config.yaml
n_layer: 8
d_model: 640
n_kv_head: 5
norm: "layernorm"
norm_eps: 1e-05
bias: "all"
init_std_qkv: 0.0211
init_std_down: 0.0
optimizer: "soap_variant"
schedule: "wsd"
train_tokens: 726900000
Each number is 128 + 24 x the weight over its row's rms, rounded and kept within 0 to 255. Layers, rows and columns count from 0. Numbers have three digits each. The size before them is the row's rms in percent of the matrix's.

# layer 2 MLP down (transposed), 2560x640, rms 0.0459, rows 451-557, columns 448-511
097:125111136150127114130133141150126085098159133125114164139127116123111101138116111144109110128102143130120141158125093127133119148110127135150117131104132108144089144134134110171185133109099127
102:145111111144136127118086186102131152119162136131148131146136113127155150127162150117103153135136142151124165097166135075124120120079150120156212135126105114119157130102117139099105141121147129
096:118155136124148068121138118139140124128106135122141095120124112086166151134119117174137098148130161156137115097135128141106121130104159129141141145128096096102163111101088136113153106144149155
103:138164146119113156123133110142121113139117105123143137131109171135138163091157144099138105142129136106175134146103187140132098089118108119167097119170151114123129157151158132118110134139093166
097:105164132142095107128142129153121105107089139094109152156144148154156162133127130091122157123099122155166167123159120115139113153151118115148082168134145112123128110161141135150126099101128112
101:117157138114138124111129156138139123133083105142136144116120157109114068160129113119103104116139071171112152150135094142122088129153131141094121114176116176110166114102115167105120108145132135
100:136173119150137125147109113136115126104147141128122136139127151175118114145132138175161117122138150179116117109172140160155102115146111168137139137098150105156132094112136143109111137151098131
100:123087162121107142139102147126136161116118103095138171118132139120105106134137155113139138133137169100156102115151173132121090102153135127124173112129121175179127088111132123150122107129182126
102:140144134140151106114143137084126156104129131149112150086131102137117138152141132109152137140122124131132169143174071141078109145107092164098169131134120155123142148167154103127113093159181149
101:143168097096120137167163114115153119138097116122150133151127143108149099146129143124130097111127118113116136142130132159155115130101152179069074170117113112143106133110109128129133102132127118
099:124146116152111142124108135129117139123115164087117156132084135106139117168131119142162074100100144088146151105111109115120119129143102121102129175101124120101169159116141166109095095137121164
097:112145115167159074141098112169159154136129145144104108153140121118129135169128181124090105091107101139163155131143099133129122089131156109119128146112157143137108159083130066118143125124094125
101:155102139102120117146141134158164127138163128160118098133182113137140118144117127112074138120151130103117120118090144095106165143125107127126183148113133119140109103118134147127093085134144086
100:164108171170163147137149112131140136106101116134126132142090111130155162103142093140153148158126146130135152152153122118136142112115122153104103106131114156112167147190152119138097119115112129
100:144136168103135134135191131149134134170178132155115103175106082152189098104120121137123119150180121141122099100159113166161096138094119126167104166151135143088112113096104130118107128142171164
095:160147136119153137141091108112101151138153154153121166147121166123153101153158154126128121160117106145135127144129153092129094103128112130084103123158143141123108121166127118167144162096110161
101:115101113161113105091136105186142156133111093128130125137130205140123119111131132122109103094137141138082158150122121150119134146159103122107139132158141157115100174143130111099159150081101152
105:100133144120094135136121075174124130103147124120115112155180118152121140139154199162112144119180146161105110110135130117181089130113136119139163124116095161127140127145091161160116108158123111
095:127076127125153138118152150130130161160132064128127089123077115118111134138128101138095126132169155132117130172168117131134141090076169133165113163131144132123116086122130117141113072152153098
107:172113110110117118141114118110132113128137102113130124165144116140133134107147100166112136134128117140135121159113107119145142138163145123166152117117109185108135140130148122102117159136166136
098:150146127142151142123125094121166131117113077149098146158166057110128136150149116131082144143135135134155122109085142135127088126085112168123130090161117123139134116132113154129125075149131138
105:138122118098177108119102109128082134111134126104090103103123118155159141163075109169137131158139140136122140151127138115128166092188126121134181120136125130097162157133117123135158134136100133
099:146123139162131117126110110117119103141151175089140122147162131148143113099104099090172138173109157118154139092132116117147115094133136114115128146139120133104156082144142137129121126088159095
099:130154129158111131129149116136142141154134126093140145108092106146161155104097137101080126121118155089166120161139121091124111127109119091102112138158149145142113113145141129116125122136164085
104:154113147156134104120116156163131106147070145133121108156086101118091162118123130095166121150080144202110094115089126103132143129134183089098145139133165105138104111115133096117104132136105153
105:123147130089129084101195116152146097166129101121175127121115156090144118144164118169101116128116097118135143107164103119152155104147119109125107110128136146124163153104088088097124105143120131
096:151107130134162095081140131117132093136119183152118147137111096151109172115121137127132126154140159119112145104152124123130095155133125155164177143137158153138155139107087054138163179098140118
101:156147135104141141144131099196084091135109142142162152146135159117118084117128108170095107127151133132130145108113141126148145127122106151122125094110145081113168113188139118145125112115159188
102:053105126106135143134119162136107159131159150096145092132101121150167135147146178105111139102143154159126147182132129145141128137137156109106156179143123135148145093121107108111146151107155060
101:138139153127079128167115139108110090116106118160126120160080141144124138102135120091095163132141127130133092125103145118125104124125105115160116124124091130156135108099123174116086127105143128
101:118144148109118109117127137118135139130101132079158112140133115111117136146103158117134129176141183167122112142178095123108160123131135149155117137113169137195149142146155102155140115121123125
102:097138121088133146124126129119136138153162092163111182140113086103107141142136086143183161116120099124128097163143105150127151122156139142126090153150140124170112118124159150109109121142102177
091:127126107160118141165133158127165157168130100143087122134110108135089172114167128081144135118115165119127078108175168153120147092142107124176129163095140122118146108117136155104097134112095128
101:136138125152142135150085100088089123112175115108143148141107129144126137118095105144122118136156144107161107109145100129157153092179148151168119134145145127109128142113110128099117128117127100
097:132128144099162145141157097167157139119088117173148103133127112128117141123125116133112131133105117136150157132122097165133110134107126136168133073177174115141126160103129157118099137150121153
090:111121146116165131100111154099122105134125176131124149153100146137158113079137148130147130131074125126155129133134109121107084111156161127145086093139139114117105118166128134090126124148133152
101:106095123119127138104113133134126153108170124122137132084118122144120144124131134088116140151139153110160139161120113100156198150130172151105159109106153127126095158192163091116132148103094139
097:127131145133156137137114126146084123108116138128124157143107167137142180138152171107107148134100136099169105108137147151117111118142117142136135143128086128137117091137103136162096109114174140
100:127107153144130118117084137116164134140136148178144106117133143099126099127105139154156160133114118136104093135119123132150146117184084154094114112135083120127080113118124134144112151131101167
106:134150118121123166121166155113134139128113115141117145120134101156159134146113118133151114119167128174158122084125112110112115120114108117156142141148101113126188172128149091136149146091123125
099:124081104108169165083134157124111137142118122115100148156165087162153128135152105172098139158075125095155153076153149108113128139102146150143101135137195152161105123117132155132190121151098131
101:136106135147123143128097110096119154117126122142132091131143133153143143095160153126118153121139143061159125121144171123142148139105109137133130151151136097152090135108092130137143133123101143
097:153114152131118105121154129099112104108147103147082135134113140141132155168153145146091120150148113153132144124109151137135124123107115128168149118156133114103090123088149142133124145095113136
100:079103133120126089067147117083134110139131125100132138129101144145167118152072131134117094100166126135143128129146145151147170058124111103147130166132133141094128101116173112123100153120107137
104:120110103101101160134144106124142090106148123103143109181138143145100145105126124132108176150121129117143087116133122123168157183146109141112122131090093147120111168091140088130106116158106158
103:173130096110122095118146112122106129105091139120135150086158106096126157127134159137147144127106119153121113150136138105199157137154086146159154128119125106115154112112134150133100139108147085
102:117132111146140120155107085114096135150134137157143095125078115081118088116135117128118109139143131134166152097123082122100102121173144096165139151147145143070159140165101114141117110128130142
101:121149097157127157125115125146069157147164101119121124161123143123183135162133117139094156151169095147126141094166129117138126109123105153132104164120146138108120126125149113126156107147111142
104:151166124122108157132166112130133159123098125082092085129122167158144120131118119106143106149116152120100120140110119067094132142130105141112110133136110112137163116155152144113120112091131111
097:114094129164157098137158132139147121116114135102143094168109092119139100070166128118082144133167123130120119118150138104120135135122128139109155129156142106123106131174108160167097128176116101
100:112136118180127125116043123144118113100133138126125112110091118141104116135117142129170140131092150128132085129155098099102167144149135099094077116150152129152153120114140121119136156150097129
102:121096184132119094104147125084113136157096099165150126098110107140158147163136130098128119158110140173152124119096123164121174150124115111154103167143165137176119109110118146120143127087161142
099:113102145121141139116180113100095106126183128114108131172147138109156108110105139125145156136100065162078093125158108122158123159166161136151095125111127084139118111118136120150097132148139155
112:124109119135093135111111082103138129141127105121141105133190139191143131141107139123132113118157125137136166132143155116131136156129128119117132117123123121091114139123145127127146103137126087
104:127122112138121152096127158149105115125160113149130131151134156094131088123098121122101145125124153139137138081117126179162101140127092141114090115112128108140174144085108128151113132091151125
094:145145133110110100097139162148164094135123135128142099168089142106154131109143108180096138139116154097139113168119116104142168108136164146080129119156100096124124124155088166149150110091136091
102:145129128149120157137114100140118121108149119113112138066153158132126107154146158122160117114146143122139135126127122085163119167114151158117150149124117121102128094141110136132120096072157123
093:114114131162117116139172172134155079171100124120123120137091135107087105162131081108116122193134128156145112092123137132131106100140117130136103074102116133124086158178112174093114129134142152
095:091175167104121135173126151145109165093110121117148122108078147155109118122137128095130129129123113094127112120094108098116139141118144152115143142149147145122121142137100099141089098146142112
104:090125109126086156083093126083110142133150099165125072134155130092130161113130131102176133071108144146112127095082117152133134125127112131117117158111098099130139124141149171136102105116128081
093:112113120105163138153119094167109131150147062099115169139119141071152104115127150175118128107156144102109158124123112128113161137104141136115125194137143116172123160150113153129128128157145104
107:137099115106156130122140144124136104105107117116167106142129125178185118105159132150122087132110160143086141119123155109131126124090155154105105121147092179144128106147087140120103121135122097
104:102136085162151105062128134089160128151113176110147156122100169130122137111131130117095128156125149131173132109120139107133150139148135125127171117130150159125149120141109160080104113095175160
096:108157123177161114155162158147144154116137088129090131101144119112160134132146151086103163151141115125162117140137101116154116127108140150107131167126108168121171200122187102144140131134139134
092:138175124150122120128113095108165163120150119145125129084118098115119077142121150096144168141129094102113112129129134130115135090144127135098133115160110135145086104160118102101141179116136150
101:137114142188132124155091130151152147124149078127123138104120159104135100101151094092100112118153105126094152110129135138122151154148123092141134129119129144165155123144107144154111103102090082
103:160148114180161148118122129101128130152110116139136117097199105172110103195085156077114108143134148148116079160141147161126134113127123143065165154103088145115154138103117137124157132127112142
097:163132142120152122159135149150137094120106124133114140133140154095148117107075115137118129124085105102124124123114147117103104185143169150138106115125138095098149124118114128149159164078150114
106:102129113140102098153081143108137139136138097148151119100113120126126175136144138086120137196112135114139139130144164151108095119117125149133131119162114123081089101171170103131100116123111103
098:143114111087151140129129138127145143128129145129172091104111131165110158157067135113124096131152202128133137124092128117120141117146142131136144155111146135163107139137150110098164109156139115
109:086115150104142133135133093140135120127165156131147115130173118125109147136134149110126101170150097123166171124142148201123129129102128100047140127142118153131135118139109164134176201152085145
099:122140125127137100156110127161104120111152175146146117165109155097156119154125120148127076107080083116116128126126133138118112127139128122109099115126125098089099080121151104111081119101130117
098:159116157089134127094180145115140133111150181168165111135089122072132159147177108128109126093106119087111134146119112117133129111134121200161121166100125096139115113111173111146119132110165102
101:135170115141092174160139138126091109140135097153098103153116098132154098151143110113104117133137094118125135140112108139174116139171111139117141146123139139107104140099112126100141091117140120
092:137120095137159098133164099151193127154153076129126101132135159117118120103109109099140122101103122130112108174198154112113116109126106121136149182123168118116140120137147134130130148166106096
101:106141117109106073118123129092108136111126135136131121115114127132131137086177113094120085108126120167151142116144148147105104122146166146126155077144141185111165100120136141130138136125097113
100:123101143147152135134124159088150136124119112132144152110105140141142129109142115184107159159124117130134114107152103139137142163137127155160129129131079115146108120129099152124127122081130143
101:124093152150119132156113133121132155120093118061128124098118120113141122147107129062097129147153131132156135096110134100142149141131122147132099112101092168099120140137155098155079152121110159
095:144129150045096126132127127123131153087110113166130113124153078100119101120101137101128104116154057150131150100116124110158125127124137189135107160135154127116088125121115129142122140140144078
098:122166134129135109208136109115122155103169123150138118150139149125152141152117117097121146130149101139108147126094111144120148079100119139170124122152122107117114111131137129087125102101130121
099:088129092151100146139109124154094125163130125135119106174137135110125153120122141163074106153142155088106162187091101119126105158154165158151093141117135136119143101159126128128125158130155123
101:135135124092143117122127114154133117120121144158123114128111192113156110116163153114124124142125102160108145153127145160123115168097152102136100176090101138144131131126108107161163122113128113
096:145105098125128125164152117158163115126115108097135114141123178134124164079156126093138101116138084146127075090118147183077117049101122145125150143149108159132162137096133077124128077104129104
104:105152160145163102124147140120110129115121110112104117118115149127115137105107111142166123071127110153154148124149111127118115169172147147159100091126137117132114169169153125100188093146133173
098:160156111133140132132117125146129095178137125107113136116120112099117112152103116090130128107092131136138144115132114127157081082140153120099158142088148108117152145098128144128112122170109113
095:123135118155124134187152112139144128080137143129105090101130134123150196128154118128180105165126105152088142094114136142103108126132130139138097167183121170123161121104111103145120079138153135
101:106102123139153143162106133167132121082152127118128146142093114117108136130132162128099106145129095106148115109089133103109146137152109130098113122120106163132146137132122142111195157080110127
102:116147147098110132130133096113163128104130169164087135080149171170107111107112132097115155111159161118072131126142148148118102181114087162096109121103113114166159086155122141132112109139196114
098:104110102112130155091115135058116116161146100157175111160111127132117104141175166157144129176139123111174115143123147143112129146097153131142139117143164116120140176103115108138089131167131130
096:104154118116124077108117121111090146095149124142123087120153157108130154142115119160092133118135132133151167116099174110123123131142124099181135118121130113142111132098134126112124156147115140
102:124114094149161121107097123154147141136158127141135144113075106114166162171107161107123107127100150131118143146125148145145134105148156066187105110115125147098142136130122149146144084115142132
095:094158122164142118127191092143103160140089121107152125141132129139155126135108167131104151147136145085118104119130099100152156098172132127134117142090114156140150157112149093113126159135115122
096:117087108145104144149115143152125141082130147126077132113058134127149086184126142119116132144148122120148100131143098136095165113140178085139171135113153135135109169150107165107113122114139107
105:146133113141122117160135134150106112109142150115126115151145144189080111081125102116162153137042153117154160120083130116145146120153160115111143146142156146156141152123086151163118112187113196
100:085163156157123110137137107111154107109129143104137141126130153172137133127115122144189145127111163119149137125140097121114094174138123103143102110143135155161119110089128120116163115133116178
100:104147143152127163129123120114160129116182103111148126110156175084146148135088125130142101132097116120149180123124120095140155141127117134124160173134139120137122143150096173080125109117149117
096:117116130127158126103111182159174162094134137139128140160115093189146147087144097140146114123148095104117133154123132113120122144123078115120123130129147118124137092159169133115133120153125143
100:173151094142145150155152106124136120137163162152099128118180103118092137101133094084119122075143140104137126112131099160116138156173154085135117102135116158120083141144093113184150129125168110
105:093151148101156090107133136114122148141128105171167127141120055108138132162190144123129096105143134140141124131107140135127093141109106078098117135171108097127142152130097138166109100131129118
097:136106143134121109127137156134129146126121097122088102125114142171171142149151158102100135124130152164151172123103092123111109162102154129149125150189137120143109125126145159125084125135122133
105:092086122135108128115163136157125106131087136073134149132129117199146167105124099129145099143128172084114193082088111155156128147133153104119084140156131120133143151081158149144132135134162149
093:099093105139133153110146126151115153142082136170107143130095140173130135162130132132105140170106113143126142103135112132168096123153124087138125137121127125201139099103107133156149151134126162
097:095127111129178121135148131121120097116162116077136153152122131149152156125134144113148161155100108155122158140085131109116149184171120109131117128171153150138173130139134094147143091135130107
095:154101166118134117140114174120127126139160119093116110133155112140136152137133081144151136137151123133093143170097147104108108142125129146134141110116105108126122131132149076096156153130121150
099:165114181081140110142136155051147118160148130156150124150112121110147115138124168168134144136143103173125133165160102105124183091104097116096125134153121123127088134141121135120127121103109111
093:111071163130149132176116149136120159157101152129077131139132127103127143147141058169118096148108136191147142166117076083131100127144106117156098118098111127163118155122144150151145095117116128
097:096128117142191130119142105122179144143164162117114146182125085109100152124137102119111138093160117133136159107123133135111122108104167147099148165123145094115112103141149107128134134122117108
# layer 2 MLP up, 2560x640, rms 0.0498, rows 452-558, columns 448-511
098:139165132163164143133101147078153172083153111140129118130135112106111109110150149093131162144187133126131167125112106103150090109162178125129162090128137139149135118123135111172143113072170143
087:172139158068159120112144132156151161180140113089111171108125152087175175105156096120093154103106121167120096149130129111114122156108123126142140099121137080141161116103137085107110125085159115
096:151107099146166184097135081108112077087133156132151097145131113140088112150146069149122124119119128111099076094091106147171123114153125112119145125127098144080143131153125092140167145107153118
093:111154130134113083148135126132148133168181129118140156164147072189135127145116096142113122190117165145136096144145164128131124099103123108123143116121095131110175114122156094173126128140157110
105:128114121109141122128118087128111145144176134127117157118138186162137154123133114106135145101121093099119099147136127065140122101085151137128117102117108132143121130103119163106163070142157134
098:124112098113118191129184149105141129124152105161130092082102120168086140187099142140156142163145116152111130118104122137084130075142103165154140149182114123132148148184143128114144130122131067
097:090143084154128108097173096142116118143152121113092128153109138178143088110069108140106120133107116161080128144116145153122155139126138135167152109123094121132094110144145110160116112136139133
108:133110161137131130138178093115118132105171127132151120121141122124152094119148160161117132132142105076156108102151166119156154138123176152148121131135116061084160119076114098174123126153149144
097:094141118131138130125088127121126109122173123131166081089138127149124109114114128159148107150109154139144139154178170085121133075150137139129142115169115117127106121116136103165156113127135145
098:176113135133123146133117113117131122152143121112132145133119140143165127114131139129103160136130140137138131115110125131153111113104167109092168178118091108141153131161117115094143097106113124
102:109159137133097192121122172129115082146139142129137118162154144138130121114079120125127093134090142122102084148091164112130127109106136149130164137131125148073132100117095170182113150108079151
098:119078118193107111165162136125088108148106103155123090147146111159139098112138123093126138097129131116139122136076174148121122151129146115107100166125140103092107165120140128148114166173165131
098:130120095158109142153117124121119151117109155159136120147109079139137122114130154129112121097166170133125114129099119108200140155081162133153147189161143158147125135099096094134145128100118122
098:094150123092135176150144096100084164108126096077159103112132125139149152151139147137122111148157141141144148134139168124171124095098160118126120136117138150120157080119109156114165126134080137
096:124127150083106101190152143133114101145127098109152156116120111136111131138099141115143140102147115092124128123101175088148159124115135143149167112097153142168141122135136142123095135171148127
091:133178137175129120144125162154142149153095131180128095090114150155113128161148178131124179123137113050121131096100121109115131111177181076129140130139121120126147148132085126168079124108130158
108:164116143142092102158153108170099105161155089173127102181136116102114151128134085119146120115160090164121086144114105111112079140140105151127085114143101162117142146098095125131112156117152102
095:140147154156119123116104125096122142150120137168123126104158182181112147141199125121127158135111143139142129132122124160115128195119112128126129155153113162136098136142126142128117130134123069
093:148165081123120091090122109133101159137139134159121127143089093089129136110102140122131119127109110147140092132149103113115109173123122096146084142136097115145125097107088185139102146096088109
081:138130172133151147117148158177117125115149152102150118128145115123103099164138117132102145161069161180136133168156113170150091130085133072126101108093097106155136154148133124132119082110121100
107:170146134135099128135131154105126136150166134136111178101116136149100142157132114126123166113096130156128142112140121165091166158126098128139098101165152147095117104164112111159144120117144087
097:115124130126120164112088099135106120134123110115119131124135143122113135148120129135123113153094101121145096110144180147152112203121088137150162078069154111105151132137112129104106108126137140
093:166157111129142115124117157124077120118149120145091089120121116123103085116095095151175086120144141158118112122134141170114136138131132127185117158121102171139162127107153137163099146120102150
099:134088143134089130152149175105127115150127144116152115120148105155128121103128126111135140134090135160111117124105130113102163128081143120098154119156171131091120113139124093164101113201142108
101:121121107088106110105172160147081135135122104114123153130084110152123104121152175149199100122126155121148142116164160130136096125145127125083082104137128156129136135117129125135130167121145129
101:130162088157139117135136124120110143106109130092108126120087144140088128144172188124162143162122116148104135125166098146152137126122109124111166120097142127097119133133113145193119146152161123
090:138159089109125086105145122156124132129119130148114104169105140141098170196136156120136105134160144170102119162104118125113091163147069137104177100119158097144117108119150131177114112121130152
106:124150089169117144138133097149164120147140120100124138136160149154123119142140148126118120094126129124153155106100099120100118099065151107134118150088139112128136133132111104145121114140096130
103:162137126161130153145111126157127135153139116094162059138150134074104117158106099172129152110121124148112128142131151122134152125120166099114140109153139129124132100153138110103124123131134104
101:129160167111137157147087162089096138127130160091121141140098117134167135154137139126164121144112132138124178153108176097130111144105111119131115118122051148085120135109132093115114153134122111
092:128126144165097135103155172105129117116096097149145141131163159134078110110157078111153130099147102113159128122120162153131139105128101142141115137130147095103135139113096141114126143136106135
112:143084084131141136120108119166100130095137061107174146065120140098158096112122137153102120150126139148133130104124109117142100162068145124139152155132119152146137172144141107153133148078148125
101:147099115131096106152115176094100145139095161119095130112140118110121147141159094122116089158163108120154166158092119130158109076126109132119135141117118172132142149165082172134130107092083159
097:150132135149143129101087112173129143149127140101111108104134137145136143144107136142151141124130171128133137152148136094137140138178135116150139122103105106117120120149099096116131150113140174
101:139145181076133120138132116080106169152111082162111099150115149163149099116146168124075121146185139110143109126086159132110119135154164127108151126117127132161121152166147147121106125107135135
096:122162086121091164135114093124102174153107117096105109122111103134126126165089122156148137114140126163084093124058104119119171161090146110123133127091143169101099102162131135144140132137125113
092:149159172123100151151141165176148103116111108124132141117132090109105125131075153134152101134131119103176139150121115132116112172143129120104132136154115150145163161132125149108127103142119150
087:082081155142111138083158129152166118067091124156123160127145091105123128125132157112154089121162109123088164133134099128193097130092166095110063184126179124174116110141164095147091118139121137
096:117131123091120104128085141159186104095105156159097128170136134131123158119150142154076121109152111143140128176185097138088167097189133096092177138105137161113141118137125124095128143115087122
113:155170166100110176128130112112149117147143154130134160097087137136145111135148128105130154123148121123093094161088131144161136131132124142158091087102116084168120119131142142094108128095114136
105:174149117151101183157094173143137136137146105127133126128130117060120106141138141096135162155126085114124110153137136150133168112153118143088092109125161118077138097132155111124109153104137100
093:200137105123080159132121118151116156160134147155189096132071136121106157108151097146131161151144100091113183148078188141139118112127114125119073143140115122140124132109117144081133138160117135
100:152110101099169105116133149120099149140156094159166089129172147141174154163076153155205120170125131126101136135077118084153162170108126134136153101130157123105170095121100106143098148137130105
097:150114152160175100130113079142175115135152142116139106170166118167190127134141148099093117129085160096126113135131077145140144099116102147092147168129094158117117081141127101136142107142148143
097:152135104142089091146124103139106140095126124080155149061107127138114115127138150112110137132130130107183120099155169105128146136128123137104096129156143098166150163141134137124137111125178143
104:150142166114117103110102110143136124149080143107150137130140096152122140130131124157127189128127106084121170164124117174138115109149113138123139167139129113106120145152110090090144135100131140
104:137150107120149170091133144135139156120130144134118137122150124120114123143157107121166100135114125143114098128079114164150146136090123128106155112169093110143153156092167127101153095109119080
115:156127133109130128112109129119114173128106143125171157085141133144078116102107131118128165118139166136083141130110120124130183158120169108104159136137135102087172140140077148155146124179135109
101:121137167080115160137106122091164153158138137106118177122159092179088134123104126134119133113124119177171118133167119120117108127137087108125081109145106134155141087120189070099106143138125125
100:143124119135119148088130100132135170137181137091149117124164149104120136151132133149141156116158094131102121141128120102139136124138154173117157086068164161102127116129122126117105140147102112
104:098180152150140142134104090144172164071145071125122094119174147111164108104143164119116160122127117131124123096173148112106171141126127072093108116111156129125160162115148147141149136110073104
103:120136114113130141114145151116103149144138137140119096108072138119157136120148102162141150139149091159127115140083117086151089155162124110099147099124126155140125128177095142137155186110137090
113:111134121128127094140134107152109104119108133161120133112141139090094118122118097123121132114066131162138087066176132107127176119120106137132121113112116153141119109104121145141123092150126103
098:165116154141131135120142045102133133118116141143119130143145153170170135123162148119138106116114095135130132134105140137112113088151129114151155112151119150121153122100147145129133148099158128
100:122101114112111130157137130105123115130129126114132178144101123119146149135078130144106149120123164116114121177119103149125137111111120110134126143122128140153131137130161171111099129132135149
096:136135152156108130132138109124079112120152071116081106145122126148151080188105146128111095128115139113149140059137128167126145156122143128126130108163108146117157144131116130183127161137163104
094:142164135194120110151089116142124126120102137177172151087144097083162137109146118131113189110124091136132176103110146130157083124080116142119109159105135082133150159114109144152139142146123117
085:124149099111122121123096123123144166128118116144133072110110059124140118123168123108113143127147145124118153135133111107109090125138138133107108129114117160130136145087107155109146153102126130
097:097145101136126117167084101093127080107161135081124123081104138127134145145131143158114121121124093108146124125138105164132103117129096125136192093108090127142182143131107107079137120127147137
089:137094122084136123069113131113148127156151110107159141114119120193144126147092162124114180158112139164092138099160179117121078136166146121155151106126116115149153122138124117077092150115114139
108:095051088128113108101134121128072109124079143099145132125088142107131112191106168151109137140127065134112088161152110107097149114121114102123131165160097102159120149093142151151147137125149091
099:156135151084106138092114131110093108123131075105089114138182134093119138178144171127130135089140143159133119143133138143138149122152160114100126078123136143126097104134120120157144147195129123
092:111137138128073143113129175168162158167112095130136167130120136123080123155149132103106155112114171137154122098132136140161154093164119125112141098101121130119111096139134133124139127146078119
101:117132106120131129134137103146149082131108125113141133103102172132125152145165166145116145123124134117186105143125112069167153164116122076106084123149162102101156110101116114151152173158128146
099:077128103103111120155108124137138132110100150155089134084132127124146130127130120139077132092178142090113085090157139123132102128125153116123134150125125113114103180129174117135121117133124096
108:136138121101114110171098098102139139149097107166099115124084124117117132101123082121106089120165145125138134129091132095166126120100119136163145135157158140164071113111103094156175110135139135
101:090105103122149118118089104124092140136139177121157095122120140147140117106129116159090205131147144137142146164152108148162087098125130159101178100131128185141176104117120116096169132133094132
099:136107126148121134126127143108099144114116114128120176137097113106123112131158148120164125122122144166121100130121097158109085102134158090130086135105151082090132122118100133120139139111127102
104:128104117138139134135112137131170085117099100093111138138134118177129145142130144105115130131180138118167178167115145125107131086111140140148135155165170162164125133109135160096151148151062109
114:142102141147115141134145113118116158117146119096131142126111115126108157105149152102129146175198122151147070150118099149110130139124140168111120094169123152135139129167109126163132129120122136
098:134109092135182095138155131156148158119112095062123096094163112063143111099107109117122206171169124157175106138120136130077111151153110134168140117112126149165120111120118104148111124140170135
106:105128142134120118121124134132142163134136132154101116132137117104122125119137098177125114120081129114145123070185163126115134138120122117127114114143086134114117112091136130091088186093116163
092:130133108145121148103089103117106128094119132144157157101120082117088142123152105113106138133106149131149123107154120130128114147114135098151134147096124148138153166147159116180150107111100150
102:119143086122125108129134165119132113112111163152140100095133127137105080189115130120187127112096131102113134100131129120120118144168121163124130137148131175127144143113141162109125147094107152
101:150142130127115175118092097142156168133137107139151138105146083101140118115098122110156126097146180102183125117099154139141121141103150090138080120109214094126098178125130162149097122125160157
099:119166150145158130113132122120118145174140128115170115132175088128139140120150100098088116054143126119121145147134125155106119117105109152087200117129144142099136127155144138160156122134110059
098:119135131169144101124112091133111147093106145142119121109134137130081140122128162139092091163108109103109132151173160142125099098137128078104121106177137142122145117119148101144117153146140167
094:139137120121152118114117117123109162120134186125121141107114143142150124155164138148117144132118121158137096119111140132155102115135071120105140136093148147135158145125113107155135120116123127
090:155148132121141123068138134126152126123120126114151115120085147129157140130152121127126113103145138139162110113087152111130125104110099127128133138119129160158122146133096115066124118109118100
104:124135110094098116135116125137147129163136124136160134100112123173139115147153111161161113118146155155107170071123164132113172091124157116172127153132101132156082121128109140144128142124122122
096:113110148116148116150134112140117155108129103093148152138123095126151095155116144142121176085143139126138108186121119121145126110160126123098128111162112150154127105100116118145101115166110093
098:155144095119088118100130129136153127139148172120099078122175120122097108120166159140143164197158085101118140144151154139124118173121093120123126133103141112118178150125153152120149193140104126
110:109145123128136134071101112123106128117141168131147134066128099142106169118122150072140130125147096155102145149091136117135132151097141102083097130085117156140166095089150119118123058115095156
096:148133183173126131125145149151120105095133160122130129146105135101115112132151141143149149110166104126051161113114102153114115130128104148140100144075144130102151149129151117107144107124100116
103:129127156115124148120121091119123147126132133069153104130098142145160129124125139114113143116147172133078177146146119120111125122123137143149155113087139091181112140141159131139120158126132142
105:125122130145116116168124185151121144143169148148155120102105168146148096114102123134134145119100161135122138097117161111114128142165113141156131138131139136159136129137075131127137156103085111
098:109102130160133155124111128144138089137118138100108117125092124128116130153142134124117091136127154140092164152157154110099133155151115072157081173106088127155105151135086071144124163139087113
101:132165093120197107125133108134150152186130155143092167160127138172121117116130143067143106135135120132132148125110102110141159131141192097121130119196123133135137120155131146145107140137104136
107:174120117118117129093117164143125095115106165085129108096094093136120113139088068092126112146123110141118094109098129070119108113091154114145142103151115154156124131137132148105200131129120107
113:154167148112101105078101160141120190120124159115122140166138153152129152159073139138137098121123118153128121130152156117120125171142121157124158142137158111134140129119132103119161108141119149
101:147117113143132153133098134087079119099161131152109146087117112119137143168138156173138144139094123132112169091132123111129119048134119125125075077128125130105117114088132156150135134106146135
091:157163114136130124184122157162117113110088119142126126136139094141141142093125180087150101124136086121098140167093110140108122083138133100172148108095123138169156120147113119179065128122106115
100:134118123124126142122080147131115142182153096131106146146127147115112127177073083122144150105106135156163092118123136124123130152104148107105149148138117122089103151114159127124126103135121108
109:079064194112137125129140125124130149153092120196053099101153142135147135159112105138150149110103116190122123131106104106123131112201108107143096154087106128092125107107107111119133088112123153
082:145116115141078098120131190082121144166187122137116098120106114115144113133116134084154104099087121098062128134100129138113142097132155175156057127116122147119106139123072146116113120131176131
092:154150121140110116153110163162129154134131119091163106091159175108123133112135118135160079164064087177086122142154172130114137125138154090103124137117096144156114110151128141155135105108205082
100:123146172158152114170109129146143143135084086125129166130115129127091120138097093155128167100157102129188144130126141125078135125117130145142106158145115130116110092107093132138173130107116123
110:138183116137087130131129145154168114162141177105065164149144095161142174133111165140093179137123147122112170119141147114052140141096107129130197105102096123132146117121091099135125121161171131
100:153107124113120114158078120119128110139107126157163139135126104106155092132155135113183152153125102111156139122083102156112130154124159123115150094141142144141111139166163102116095125078125121
105:092144132144157140145144094146152131117155113117145122096133137134124124125119098140126168135143108103136132077121096133104123149143129132180141148155126109145124107117124141146122149120141094
092:145136135103155109119111137113129127114153118124074104113082135180126142084141122158104106106124179172119131132103128127101121143171104132092134131129141069080116133154132142187143139144115095
092:157090114109116164104155104111107107083136121174097089144121110084122101096111133137149136106157104124157107144126164125107131137095158115138123100081070140115110159116101123085135147102114136
094:066130125098110128148151146113130153153170120102118093126131098082162127154155159144133113118146129134141139118090072093111135152102117135127089107126133122119121140123147160155106122113133108
098:109124118047104079112173122153102142146139105115162120163113127115106110106115141128164137110139133149119086127143127147121084140140080161138103133127115129119141168131146155104130148127163111
099:155120142140112101160123092148154118119086142112140138165156094175138126101116100160124119090168137120115161125154140124134132121109170089152098151149179135123109143188124127084113153118086169
089:134100150114117093135132148119133122114133155139145132106128123097143099136138122089124155122145117121149129147091128141106184114105151135120096110119169136117087139127142123139089128138162138
103:131098130174109161164111111130106166151104131067177085123139114148133137104132142120139175130135153145172148117145167133151120071079137115102114124113172109109113160135139129148102104109148184